Part of a small language model's weights.
Size: 11 layers, width 320, MLP 768 SwiGLU.
Architecture: RMSNorm before each block, untied embeddings.
Training: a variant of Muon for these matrices, 503M tokens, 7682 steps.
Each number is 500 + 50 x the weight over its row's rms, rounded and kept within 0 to 999. Layers, rows and columns count from 0. Numbers have three digits each. The size before them is the row's rms in percent of the matrix's.

# down: layer 5 MLP down (transposed), 768x320, rms 0.0619, rows 702-767, columns 192-255
# gate: layer 5 MLP gate, 768x320, rms 0.103, rows 703-767, columns 192-255
# up: layer 5 MLP up, 768x320, rms 0.107, rows 703-767, columns 192-255
down702 094:531476507466372528534563446488403434539430618558473513469502546555532442489523369471467519516580468472543487439568506473498552558481560552557492489503479502463509723539511450527518530479407502
gate703 105:552484454486536502567494470554498504516393488528470508489464412478420507483447472463459534473521431496594524475520394548416515370539524442541489506452473528560500498406649468584519541465590459
up703 107:527562549407496490475428500415513502468568443462497429494400490473547482523477532558547472517527463532542571558516472511513561423534487481561465501548421488551556594569433444542470499520515503
down703 103:578491405414444491448537523390534571412514504472560502542515520516593491599529436459496454612539508573545477579411515528535392582568497563587576487532468535523544558563395424493506511547474471
gate704 105:508491623488539453496434562438544379521462457486499445524488503526450440500472603546537553547520458457477497494496472504540464530536518445504454572520585504574500486520473518366337452466463553
up704 103:435531569517514503504591426477373544423489461534509532423474503563567408388558412440471447497443528463534510544526485569477580422384471448535463548468455547490579510471540463504463459496516441
down704 101:524520560421570447509507491411529473578429530576527540598461461591585623540540539505511489469485595500455481602596485536498463532578497500539464491516438534488529514553565503541516633504452565
gate705 101:520572525446481537547574474475448537522589530510526554494497467498498453529445490540510613560471442449454479449593522484413534605509524544464516489560418558570463481544560515495562533443439579
up705 101:561512587491472416477434620462441478552563461466566481460440534477394514557575527498628556532503558570396492470394496536439487415521466442427536548505429555460552442506490556508448513526486568
down705 101:465470538579530523507542473410487450484543458528546458494464487536503515585464491368417515432495435530553530505513527530604435442519447491574549439432469474533464552498470526499454427439569520
gate706 098:506525516565466497540498519587492436503482521504463446510500500476616383566504522524555506472538464447535526545543508448509559422426479523440534526483516437483454534496354481423453502606551597
up706 099:473529516419546459512433513616435486531559471462486508508511593421501468614465469490483537500534434537594540528495433479479555469429549442498482456492463502514511569483455392542542500543429478
down706 097:522489543494472556487495461552558503529588514535498524479518505507474481430575431545512579455518481563474541476517490449442568592496536537400485583506531593490525430557524494499466420435493521
gate707 102:597611407523426511542493454380497546508583514440558435491448523451495499476531489476515440513457427524528498416557483560485590469489413481504552453522587478522481479487482555509511425433475472
up707 095:553351414484574524571570482487560495494455576507456544563583431504598477480522490425506468571507505487486440418567576478568534540466515462479527451459488523472487489581506456420427493433461431
down707 100:485429590499467465555467601467499436588451470595579522485501491498476555532431541452448549631443506494452465494558410544484444490510560587520455516472477559605481521395507528533528474554464448
gate708 104:559508532414487486436572478504465482419548431500465519558568532488582465497508428567454419438554538555520494487503405478522462538529397580507523503438549573471438527448412479505540391580483567
up708 099:528535530454489570495544451625565499552545473466575449573496587557563489453538438479488580500500507557494448495472536520468563477585459519573497471524428532515446559474560573502463473463438466
down708 098:525491549559593519471453460543572478535480435449474493470572577501512481485490524502473533449535491601557442478436465435496464475552515448455589561511594510400486491500536497432538481492580476
gate709 110:653530546512476558559522507520474562546554438455458420438487526529401481562469502532542535516418485479513473538482372442489524487521561557483569470473516514531359462515411515462487490532497424
up709 108:527584485586523387487479592524538476589427505504498461492489530405511484466518497502517489450467551452571499404590431528556441548480428449538615482563506558511497447523616474499402448400479548
down709 110:490587539529496472530511554534571464487433521574449445421537451558490502423458506527495508496523502539515583424523447561535433463551520453538542511616474474535498484452523486602473482454420507
gate710 099:527474569563540486466492487494549494455428506473514594513495460495511489501470481580404523407407561389547392449507545426515413449503491453483464425522523512475503583444535527514511563471525491
up710 098:460512480499503544421517395534440604473541485491484464449512464532558572436456599601501581542463454542473503498482484472583523591487551400514481425428524517478482488543536458569471505483556509
down710 096:480562484408532515544489529481584498569507551498483538501568506511511563430502527493538498475508548534584475441482495503457528558561478446485484475523359482555542446469552488487522545535496546
gate711 097:508503344494428438498556496549630447530462475423483525598506538497450542435608535536537531504476456505543473519477505512499429481446503514533498510530508532521581530591462450483487514464582456
up711 102:473445477487484470429550434518563537533494575519524526409538558446558453500515482489535543529466523458573506573505470506482477510467497530502546475498480534526467513423509532418547519547460484
down711 094:500535528475508492489560520514455468485526473453533532518549486586492562504533556565592483500479500488508489531462543533461392500567353567519487477519461489522472521488467466488511551514533580
gate712 106:458494474436501523524500480541513492442531419472577487489513477409526477483542564447520484538571553541525502433450582413546604489512477394520520454525459526505431534449536421555613521542431542
up712 100:517499582448526524433563490524448520488509545495465440488526442599449471429527522515572493536646444494429509569518462607386473507442516545522530518493503517509498492545415505466448578580530467
down712 100:628503410497498573532468527514561480539506538607527444444505513438642380499529488464523452504587484522534480465577548468435578477483543480506491573539576531522459525519584544519511476369505513
gate713 098:468493515420584550538488443536447574497559492479431477422475548552509537561509536544558527496631449488568517433455441562496532556478508514505514431445506541616492408561431496551529510498464511
up713 097:463492444482476526559532507542514525520605481453474577457443590456481485429596434551491457593488549552457535469557396594597607572472533525612499481451535558523492629576519450488457457557557492
down713 096:425534477434564520462506521477446499470516512480505560586424524476514494497544512452599514452529557498535468494412568511462468409463472440439420435494563546453457535510452457549613428508447487
gate714 104:486413603532512592563539473526488512408445543584522565455524475481438467591498494437442486523493505481441473535549528439585444499512561533518545542482368501504622420461483483559547488581492407
up714 103:436415489438548465606533538495466504520402546524477462431416555592488606534497456533508557487493476473489490467556553508491482373520524596515532334549496618579535543491453550508558407417512434
down714 104:541667565519520531578523496467521506514485540464426473558477560414427555397410492450502555572522506439548453486527495524464488517498471562479571511452466511494540488577544462514533363500453447
gate715 100:482562455532543547432425423448517417420530489424426499549479472572502445550539544536534485568496429466534482445464521474465539493624485521623555540501435454558496502500522473542477453421514468
up715 098:540514550567471464545464603580487466445506499475465452426431524397458534547452509497400420412556509549562549460440603537402509567480582563469508532481505511585475522435480492546478425541453473
down715 097:563540543557539466490547451449517517443427466529457558524519539538461434445516543462502498558500525476511540460489403441438603553587512496507519495501439487585533562592559528545549498550415461
gate716 104:427443519508484481591547541535403474501549516481483468475513477478481521508479531560554528535464499482471490440495443536537473536478462447573432494479553457433400519529487588587446449510382491
up716 100:472545500561528498546501489570538433412505515515513546592470541538562446464591523531435376499506565484556513484450508452528457519507435523501453483485493491583485516552526581428568567476457448
down716 099:498520474380479572461543540441446555503511550536461464578507461524514569556429507475516420536537443531515498501507506555503535467496472430521570430371403552569495410549394552550428540511511478
gate717 098:512521527487488466513523460489471420518447407460519455501446540503492581607500480452500565502534473510432541465542494539522477412511499447538505391404538504454511461431475529518437533534480572
up717 107:481496541440505486477569552449413446494438570575540496512513399488429449427546510497541556426515565461411503502470490597540485421480431491571359450384578472487547478434539499566461503481534435
down717 102:493483528526655487505454609490506474420492542479578463346543462469496566473452459492480339511496550510498376550492586447536511464463544490443476441458508475566479490432447436452461537501566500
gate718 104:551409564445483550415526509463470500514468478502568522522498531496472521508448528375539478498508390516437484538530478514492542543480490476472497513510489435527495445450397410490440524485496547
up718 106:494463442516513507496435490441528491460533488554601486526528567450466603529448548536468437496473522496500530518514399467536452558533489523508510568475497489551501543503467541498575451493413570
down718 104:463495532493417561468452565501484524584499425479587490516504463468411453496573573521494495448510479463448551463462481454532533542425534424523485458394524406410477422442491499481611519571484419
gate719 104:463513551536616408564482596431566458467490506501508512577472473478525504560528445475541518375464518491477503412487548482452558495396508457499588491550569572448495509530517399474525566471472532
up719 099:526482476407478457545440508570538512448562492505479536482567550504481479482450578446604533520579384503524501488446524452418504490437556545539508546562401600559558454501404439442519502524409492
down719 100:507511483585528531522606543492456432575405400523536509392493434557485558436507443527536487517496400460535399531467487428528577484510549474619544480482404465500446562502455522340422510501590573
gate720 099:592472466493489516482552498504557487442544445538486471532506533471487565518527510527511519399469500479482504647455576482561474475458535464565543415485563418526509569494453443509461500420456478
up720 100:509396471512477516430538534520392523437519536389507479522489402550496491441519518540480526470505498551442525429516436524405532470517505550444422519514588576420413535579437498465593509538490502
down720 100:511574546486570509468490517482460570438518555408564555500463541545549524512572547543475514459537496553480509510427483596419477465460528479548368545435431524565521514590417470490466468457511478
gate721 097:496595497508599538578434530459524496547468470493459561489454424487542509530515497613528465538511509519562512472563564446479492506497514530585476515420449628539412491488554500612554541516521570
up721 100:465468449416475515488495409463470489514466447465475483586478413461521513524386488417474448434372546484447548428478544531521497497486580436415592447488469505487481522479502522511494546450558433
down721 098:577564442432333580452468595495412518535437522506561479476421472462542461493484575554510489446483512515428489454481556466469489423498487454538449480373481497481450497480595495499450536464429489
gate722 097:538470488439495518421482484519522474524533551419532489514455508464462453463509464530585456499512469428565472605535546443491482488482511501485468421519498530464401522448558443437477569493509562
up722 098:498478516473542511590535406460510499509411554489544496615425497530433437593418498506404521485493361514551460504399490383497421483444453518504510490464559523449405545525556568467452554399471492
down722 100:413550553511505575421487483426494499455491438587597494520433542532549508516500471589480431506459511524541430522513542591448478533521521428484535435569505523474533558560481454449492568529431490
gate723 100:449619422480479399500516564419466518568529532501499508508517465514572496527529498510525514447532611447471381510560508523482432505531440553487511516558509440447507491546515470584532549600394515
up723 099:543570459569481541491402554487385497505446568461445527475501535534448558561512468494530574492475554492550522561516504415466464466428574483510366464504455522534437466532530508498502476581553404
down723 099:440547600463528415466540541544489548466560572444544439476484493568460490620425503526494486452474493507486541544479429481495515541488508513391435458492553516491525609456477468498469457533559502
gate724 095:492559486486489480532489455477438480522421482515425512506516564408441402493568465577569489467493525520592439559506487393538503423508409539468485472464543479480458449535449496591567457458493482
up724 099:495435555520490409512481462512526425508489571489488533549473496623458485485498452505504554502461553509560497455519517518389399540497510455546522403464482519413488522432561488443510476455438559
down724 100:536411411465481468440406519575569502575547511551494511513421506426566468413445446550512532390502483479506488502464442432600492495419410562615409455491396506460438473505544437595453521407472453
gate725 091:548475490473463491541523448641478429550440550552555513536508567544456521480451554500488594497464450456459513569573516447447488463451449490436573559506575501542557450597538482568497474537549632
up725 094:426445496600475477528523593492467531377444570462488543432501515489531573443448483422471446519445514576541509469447458435457514499597556489541436559505584435499461455439466459517551506514448463
down725 091:530455576488531472529523593514497453480494508523492506497507549496513495537589571500436472466347513484435488509492456446390471545416478510511479515513341498483490493560549490488527516596408484
gate726 107:527527518545557416456597492509459427423426520414516526493513450550541474411533548537539497465404556509564531448480513469525464528505466490476451522402526467413487487497459447553496429543491458
up726 103:560494485415495525462402512501579644376377471552435462461500397415513511479453481497471518454497531513500452473471569472478521512554487516412433429428466496436497521474522486521470467541442620
down726 101:505414485526615421440540409584494572509510517441468468513499449441536529521483474521536473472455542472497500469561460520525487419520425559591552520506528445529539495478545544546487461517581521
gate727 100:556493530547439497492551587530546521474494453437502395423414550452483518468597551518483445447470461571527512539471553410543544480574490525617573453418455521474469491461549454457560559535489506
up727 096:510543476448451413473431580502524404438479460455426531527433512462502560489475544517491489489504586465569439619567438475533525515541495518483446510475469563500524466408518465523564554519447605
down727 099:534445490379595456508504448527507491489417481562404531486330462490489562459560481453509472587512474545479485434503541503560494551477481464509415451583514502551488383461529543516551564559457552
gate728 105:450573601560509532591553517467499518477548509475518410483488477500524492516558495505469575369450486474460510435482461548512500415500509431476502484534556504453487455524609406518494462510456530
up728 101:482510394503518480445574449484471466446499482497570491479526496577426419514478516446610424550447556513518457468470483526476453473573539484496487489474416466548485442451408566470560545550412580
down728 101:546461474496464488492505528526500614404383450479638535484523393548439545456641453398433472514545498484527562519527485531430399505473536439465461486534490506481471452517441448496556616454457481
gate729 100:539456520494509508496497585531459472463547568471585522461509601564553435461497620560359486521511442541597473560470441561506429532521433467492578510504490582469443502444485465500551485441511560
up729 103:497421464560527521590491485602405535538495531495462478524417594511483452632562465547468539424549580514525481455477482491539496522522571552552479497481554472433452513525438559519444599510496485
down729 098:541532487451510459397569452481593550498526543454451413444482479450560508519564474380425437509520497527513512496470549527396515530556504555505515511576595430587490552577520542547531494510562481
gate730 097:431584524592490484637498514543550501460496484506527427567638503521478484403538504511532538486500595481536617433502529422475399476553428477489425564467536386463484440543452532627524565543518504
up730 101:464469550532545485558481370608518432488607569536445429426430539447502466516506483513497444474534429486533510433482577465594432450522497450498509524497437490491424414553526505497455519553507513
down730 098:493479483551596421507482521447421490634434408525554503534609501512519531489466530507413440503476465613524558543496516483534564421444602439548519560477404539482456416512535543488546424486604502
gate731 101:591565510434519490503459488520499575518529534420506486516461561465502453489509545564459486485493558406492519483538490525456533517493498518535505518456491507463452477575476407496471481443477518
up731 098:465488478430514426593398477447423453427464359537598614564537481581516486441538534504548494469534390553598509545477516493445544573511494451439560506570441557439440567553522530470487508525534428
down731 100:493498534501446532470462580529514473531422449578504467479496505416483491490466541527518507508422517530545541505539507475494472516425519501536449528454429510574528511496495572496543532472468568
gate732 100:495459466537486460556542452556547558513499548516493463493601495423592399469506484425463449528497506527433456564489459504465523551496496461569487537486457482553492493530571462466534557520505530
up732 096:522490442514505602579408510478540543476528405533472586434447527545453594610450505440468523507521406590563526464505540518542520417556636541529442405462445577470533453534472562465448488484481469
down732 095:499497471536458582495462509455506457584511555564535493505428575537489480505503361609502481453501557559418474502509471528485465448605453393614539533473428517591586491434416496553547562508464570
gate733 099:514536562525514539453536579505497485540531490490422497397422460545508533554436498571546575457542511451509484476430557440469499549604621430470459557451474521552489517545529603549401531415481470
up733 097:450473487428477477504526594437506451517501547478492488522543488526445449524544508464456382472478476444480627578438518491493514517405502496552419513562449583509465568489529538538388468457516513
down733 100:474440518517495587460470563446505455539552396489524542572490554570577435517509492461420468603478405460492433493402535500628409491446513528496408482467547517484427466440600625468500455517506486
gate734 104:487510531551486456507448496456493422586509480395527556561474579504432607480565538526564492582543541404492491567532545532541454462475490497536546534502541496473541599584535395504512454547474405
up734 102:553427454481475497458548499559420488443504543529596496423387444509479451585541466551502569488488408493468571426537443489489524519631476459471454480561569505501581537508491470393458563478517465
down734 104:505487517514486468511541432528487486432590542409512595443485514484539484494467547533549508587497440446499494437538489559417473566423474456410401532567537498512559595532517524557538547499420451
gate735 117:489566516430507478525537473497531450526490455410552464537604507408480546493482550576463495537478415571437500515489563538493422526454478450550494529505661575488463427482454441513433393476482448
up735 099:425476428364477537524463444395478392549530504551550572524557544389414433510527541453469452477486461440479493503540435542542458467481438510499515516510506609585491472497508463445553495624466482
down735 106:565537511486606441558460399569548506517481421443480451619570478536628548529514478455505522556521513525517512508547430485464433429542478507428448495528475432466571543459486493438359421481478478
gate736 107:591452517446472514533433484561518587516463463456460454540516522471382595488464478475509482585441523597534509427478475490433505482548465447492552415461510459527479515557476541513474498481444535
up736 105:542528540512515535549586493467588585461511551565481473579578444510484482435521505504510516521579510518467484506516564449605435471488473448530509546505513400465417504559579573535573557535488481
down736 104:493467478445500399471582427557462491425460440551475576469494589513509462449470468532546514600488499596510460518511421549471493429387521560476554419494529602485533546433463539511470495499539463
gate737 097:471508507518539432496424577501519571568562439508428448582484454521535490550465593475498514452587454506471521522568570543511539508569590491456450483477523539495540471527581498557488449476424491
up737 098:613508520413472519494508450506471490486491514476427533566555576628575555478463575466470491529491632550533533478486579457497516531486446450453543446428496506574481448480483551444556434549644571
down737 093:481449561505462590508453565384456516557594536437510553403413467437542435544435554538461482455450504469476520548446471416501501589463466480419583428576450580570516454470535459455531534497486459
gate738 104:512545497543550529503539467487556461586403499453533501487551483514528494548535540598503451407574410568470515458503459495478526582568431454513525471471581595556547550551470566589618590453468477
up738 099:487455531513509513485515541632502454535586457451485447488560523540553474549537544487455471495475527435603553502502423518451415462555522546484527607511558494576540517531545508512528512524458489
down738 100:540426467445620423538533519503443481459444482530552490532460503489501483506569583509567515465527465530487530488542552409561529515457467500468472562470526535496452495500431445510437459493525568
gate739 105:572518378578512549487491563528554549577486521464575528571445523452483463540485501467570443541593563511510467481436498495512433491556437477482490477543537545519462562443533438501586534548446510
up739 106:535523530533512498501583632484471506485541457509476485589530504591479563444549481550626514498537514490457455478537486437441561532546448556545515542582519522493477428493528544407424448544486447
down739 103:522593508494469477505519538497575506490534547399494559482498430517499532540476554498576460417577538475647476374488503439486536531524463422465485500525514626470508606465526643455425483556473443
gate740 093:558460467537561462496501583553558539410544562494420491576382610519416508524576474561469581525554525588560493569535519414514480508458441507448572458528496475480434559547531616530427516493582553
up740 099:487506584547565611427443513515568506493562568537544539512534411433491509434501526499480432597408420449458495504486500495493598563416512439461531562494454538532543520553480418553522459498468531
down740 096:522505489586535540539474492499486513545497500473513526504485583533476530565492480523455503457531516633476433567581563553525426434514531557546513470522469533541469559376467528515472529404487507
gate741 104:564549544513480629540419596418459442467525494469487499528504564505437594444501463515546524469488533482411459363543439613459413492421466491479504602504448515566584451461486481511421405363551541
up741 102:543425394430614528446466414384471546525492521521578559522550449526464488487562544564604536441503502562535485533536488506599548466564522546443426405462523438411442601558543506541501506481543430
down741 100:462505548608589474480524523544585485502541463563524495523405466472512435501461664476472449523403471581478511505478471538502545508512469467467510470446553494531411529495538533469560534594445468
gate742 104:554449503519585588460531583437513431550485471473478549530545430467510462431584443402520447517527455522567468496559505527542465531546526571433352514516517426491554406474472539574457496504527510
up742 106:524520555595525534434506434434497527488475554535580527551475540522592513522471419507525628535550523428501476490487527525504534481529462508523539482549506449558505464426497466532486429499502484
down742 103:502547409480525526521482531453435456544500565466487468456594583538460527592574531525478548482564470515505435567553462471486501418464423471523454486506489533504576477484429500433547543475453513
gate743 104:417528464560553532528506531532499480531467457493563522488486497543549390481491484548463433488494551599567475463498419491516583474390506553533461526389436471477443548490451444510548547570516495
up743 104:557471426428569545419534456501459545458517407501484505438447574471501561469474514457461484458516511477496578597396461544535512486581518505541487462448496511479420501563572467430502554428562505
down743 099:504376528512440471546486539495453495574561484534485531535486481545448411468504576417518453506382499474516492521523399493528539465436505468517526477474496524561526594455369585458452449463533489
gate744 099:534525509497498514453471538405570484517520473483495523583543531488517521558479453479495467473568440527499434511429525499530491498507445502436442461536464519506598414569480456438522464480502473
up744 101:545492460392493525512494530479420513558472411550536508437547570553444469481591490485462464529501529474536459508531447453496457551423555488408511528518502426516509473544470517519508524542522481
down744 096:500556521513516562595416537515453508487403483461536499551508615474520517478544484550466552492459449484575438493477618523485433501523433473597519522479503483458483507489487461448585391496548412
gate745 097:457487531534381474552458394532446494499516455417532455469430571539492504532507483616450473520460492496524506487560506541602515447506481481574548528472472489463483556529487454547559442537425489
up745 097:458611498544586466404466508608546542524491420528505453498507627536407456524447446568582473525519601484552467456459419468567490476642498482596547510465600533479520576463531533526495515429504501
down745 100:366482501572429417490504462429472590511502484568487415574459531370422404456467475540516522489439531553504551477558466528574416584463530506608554572480534463571494557558506445610585579428492540
gate746 096:579471498508508539521572527552533528412486589615572435440437506533472431593504461592496415452494432409486475448448405473528518444433461455473568552509454537458387533507541532544526464448440410
up746 096:421486482479465465493510435614597476542441524535683539501417602535485549452455487530435532510465559503419541691561484483477518364577439502492545447446477455441526487454497462546501508438518442
down746 097:580415527577537610518462501430541543533424452491493416500435532559460554599477551581493463499598529521484495469513558510559430496400537473489453502460516428387475448541566541517497472510465522
gate747 105:526519531550528447565452507448551521463458479549444615521562578392475578593454498371507525540465587643509584530486477463495569469511509543558506487478485415531583528545557566529467452523516509
up747 104:543509430525516489569512579496571571503497453530477474520536512460463531526385501468474472496487522500511452466568494517509514534472485537490435545604496564512623506495542443578449443424599496
down747 103:521573438545564504620571498511586511496507526493355592548576554475548494576437557529518543488484436500479556476505519557523548495499582519557515474490482506593543472583450512517395486542526488
gate748 105:567501438445447514463566459418423455498553516500487507411467555537492564427510419390476556440540423513492500450521477502483510346467447553499513446461578467602488472437447408395490461577474552
up748 105:468531476455562427498502472485564472530409379506475532572536516535494492530511543475523559494422522490495429619492608401516576537397446472480433537507485352454498497491467503540448405489526502
down748 101:502458502531644408513498463589551541539425471537510621590495467489546562512432489570505562514381499467516425504575539475501440511550558488410494409564490417473498493519446528463434507467446531
gate749 086:517499441486534483432481472613553552579494414563525522505448509499454510453514433528557456496349484486575512612585527508477491413513442429449555578522510461464436471531554515482452615453544433
up749 096:598538473476475501399451488545571449535475475452477522498514516543471462369614442515556480584531516483554623531580442436514514538552460522505500505501462502588475486478539461449538449518437547
down749 078:445497494502522596516447490523521557547503537536591505490449531472503512478529453504620443525537432434452482444572494507436476494552570501393593428486621553470539419467541495451517580553487487
gate750 097:411461525610572380447483470591627495450455553476495520531550543516537476490522509499517503424512499440459484400448546505438516519511549493464551477498485555534447496590502549449481530441523498
up750 094:496492512519529496521525465571569485551539461462412421594608395587554541540443499412484552410470475507438549426450536434497544498465494561511448546470567462511508452606510500411476573481537546
down750 095:588457492434430521579446510421518509511408547500469527491530489454463456434505533428493598568549484524435446514491383469471524573524472486463418526471478555506461492499422532540490432542491484
gate751 100:460494562511561472505481483489475526545479465613438559493462470472515516563575548498508512493503461543529425491603557521477465531551526420501514517574497548514455595494561424585473506418496521
up751 100:435506511460497519570557508475590459482554497433494483508616541470484442523582479477501452555502457465523524485594480497495540499555616487538566524397464474527514571475470573466412541579426377
down751 099:428554556556534512505508455473517427459505480444470531588451518533547494467428442454569629564503590524500608360522494516477513464533498465458618454509518531529526514560452476486427505547506528
gate752 103:524411424540514386477473429457519528523530559526477456517581462522422575532569503494561459527517447431452580535454503591466491436523508500516490529621536502379519484518488458453499542552460613
up752 100:522474492569545568513509376429506489464420572525472546485482502449584563457592472518566538554475456491572590469481505504496376514495474498505406536529461414515535625598560540512569513516534430
down752 103:525412515558528516488464588490452513525576549457458531516563542476481533422474521486485531434575479415602424458491562538493454476439558542511455549473589520409477456575486569542523486486554465
gate753 101:591453407471455553546538454557588629548617428484546458543566535418545602520471552532447501522524539486434592533587452480501401390522564546587531489466395548465517396584492408482487492434588586
up753 096:481592501515428478497483384389502501449517482434452616605550586433396467469563429489482493424438451465542554502420547598490502534517510494475467456471484583570538480413486519450478569495511436
down753 101:535503441473567501527445505493466531432513502489480522497433414565427452579477464527425497497511542455379470564558513478582544557499407595519491479488569462552634452430562572495441550471460543
gate754 109:465493563431550496482524534499465543532553516435539456566535492426440532478491507508541478538437541568564560562515459496508540608412545608516483472451477437513506462466427436536465584493567502
up754 111:566533497520535565484466513497523555498509502436492490571483491517471469532485525531519505483519491600461538552555468511452539518430449535532548449408522424551573435378470471558458589513438523
down754 111:510497513505590566495522520432523507545468528503537540564504442466530494483479388428459435450530503436483540522524496421443473520522601486474527518515441406492585464452395487492448528501518467
gate755 096:553497479613548520470419518547589569629528510399494539516493565504498434466543485444481522565510482435602548572568454445569472542427532498458592508497568442442497472513460484497531480486437400
up755 102:513456486503524497477492541581472628488522421448541518453470517449534515446489516527445486556464527446611479510500539522474490457506439433596545558614564489498434541558516540565526565448516484
down755 085:396615607507445516468553524443441464462447560492523469489536461454464520527491492459453479515503484451405511475485462548538456416493555422461484444611491546532497486547441555545583512624512483
gate756 099:584511502500495521505427430535544501476469552491464504461479433473518446497459459522605428508500546454522495503464506462545484515559425474460460529473555487497573548513482484515499532435444581
up756 106:492570482439520495507508507487491545454482452491514565394401482416473561438429507464416570466557499500540483487537599562530506575503437585519371449529546452485506563555439513540563605570518549
down756 102:465498615385551473534521528495533449520517531546414506473515527550520498528521550505443455428474486486519463522555563457539475508562500580553481453475516465561488490439470450560474487496472525
gate757 111:580491534528474540532482544549554475415540443493552503556446446596448481552523542438457496541492499453463541464469473540467612436532522509431499514516485440490463593497528441468541459482504518
up757 113:573541559493478517431490510570477532472560445491562437484463548465602485433472399423554470574479522553534550450479505474551458503557534546445405471449436478665506580562497486455552503506446473
down757 101:483591495546623500511520496531438532469547463527483518488458498487503475461503508494526585535310433459437384584445488494574433433502532511438553413406464492506506525477520533461462422397462594
gate758 098:456540400584460548467540504486404503568487486492453495547493527459494468497503554463564469483534459481503385529538367463507467518460407494417512483496413446527469494451443563529546514530608448
up758 100:504575479467553490514529454487555451455429492487424393480524583498457513479550569540566532449516578577502522480477503484432510477582442492447452443444490635403411452498562537534543440380516496
down758 098:555510587580475524509548469598512509498601533523473521515480475470574558524413493486463387457516493532580587525584447460436518548528494498516518532404440414524485510473511521426476512418441512
gate759 089:597474469589443487421570402496594522527563538530493470636508553523514474512539399608559493598546500463488510522480591473491453413500502477519468535469459532492440431450494481520524532584423508
up759 096:567561463542540471546575487501478444573530586532441558576417604523505469449509454574583515526500554553485554491482536479455465479483618541444405519479529497451414544492492515472526527515535463
down759 091:581527452428494443599464505527469541522522503534470465532499514482493515641492493504489585466487506435573526506481577469555541444539458437527521488424425479433570451460515567473414489540511515
gate760 103:556410554504541525547503507440588326421579480516482470543484533679514483472511515419480600465416490444544518581478508586492521470490512550490549479505547616406486457486477533432502547632473514
up760 101:532561423587475424466439473524448500489548490469436534544526460474465502496413509539526520407495522535561518490486470588543523472550429475514550517502414485444505635628432552528494585433537470
down760 102:563522457542657544464546492557575486466498470569526534497532481479503509460424503541444455474451520544529502525543537589480419519503418545425539495527413452480473529488588454385475517428603505
gate761 104:512592499524396543486527466486487574447555538538388479543417543534471519529457367500548522578524560525531442480453526471466524507592452538540508555544476449540464495487568469518464590480480548
up761 097:475537469471510509640551491551415496485456505456482508527513478555452421524441426501517589518400507539545501437412532476447568407517490609509520478576538532401459557545473482466506497517442550
down761 098:519501524466449539501612513548365593465440558443518440493512576495387432499557470492540521524350543629387461484459527565574498491531593477530544546447459481443529513540465517530467562425435484
gate762 102:531497454631504511503544357535501579465498615577638594524548469527482586486536435487482503548473381476434444564443486373545563546500530510418482577539504514429503504481571482524582535493506446
up762 103:611493471484539529414519431575414541517543410556527612475499494552522586572534467558423409448533451545495536410518548447446499494519439493496553501437497426572533523485463478486523573467536403
down762 105:488495603420462417501496580443413465601458538504469451487442554435508448499548444431534580531479474526537507513506471497474563487481474485500467405422461523447517436522483494471502522442540468
gate763 095:458554452503472588558588461491435505514483463501512491494479465497588531509487407450538469514559538476490655517491510420465505501485461453506550435497437519557500416549437450409606409552560388
up763 103:569470560578446510508429500510551514558467608532437487464394429513473493467524509541424557469547447496473513510493488480437494465521734491409515449533406499528517511560540533485476449536566573
down763 105:450408491533445433466549543466597484511499497538489442468449406436413480521456385456487486504487573563523453381522464469496541509453525481457485511549534463521550515491530401601421487563467436
gate764 104:445474490463461403525470517549540511447415554598506604539480472530497526479436550454570451503423512566355513416440548384491480472517559451488486444553461519489458526434513459520495529454495540
up764 096:533529492432467478594477555494514439527534519539476452501467556469522613454546430513467506499449422445564594559517482575488507454510530463600573591480590600476505370549564443495523475490567530
down764 100:418546498554441486524527521449542454580460450479521546539420546574396499566539477457540517477458577512508589546483496495433496494477476504527574466548471492462370546471535480440461424526606570
gate765 099:493508401450516477517449548518578545479613584531527541483440547520491518479489466521499567565558565435481462561391455421459502480470464570531550530524482472565558564596377489403542466567427520
up765 098:477525567549539492460529506527467489403473574525394505526427463469477445458417515476527498505447490369539525422546453443458590470507531518470525507594409519481514590515534495538492516405565395
down765 099:542514526509447494584508571468438532572540568405510540439483500523585443495532567499481519503452481500458401492520531485491409579510457463541571518508457459531489488442444474433476498532579536
gate766 099:425555474643508482534473578459512501497457464450515557487541467482596468438447484553456465505488486375608565495626544539389528470550544528499459484511539456481483495531447574524572448495527488
up766 103:587470551446523500513458469581583516466481490550577521578436564458463483547569528514573538462422567494451418467444458479550543623499473498474531492433423484655545513474439471523467567507580486
down766 092:504470545326437454536505377496464540504512539485526514580500459553462583568458590480478485433499465499481394460501543444561594451366496426455548442500455563491574485545518510459564547516537583
gate767 107:490547526546535486555501531532566541506476491573531528506496508562544439507418483491591538464602487461486499519485392545521462542515468450584470519475561429474532506424563486527449448450480502
up767 104:581439454506397492523446499447370513511444591537490500581524505477538500553494578536485511476532550484533531509485498515533488446515522559454531522570415480493502503519443526519534580568559500
down767 106:490544479532493430519492527553446568485441429535437561514523469416440557469499530507478479503538611429565456549523533552583484474484603444501492457452500550583563531532473530490518516558533526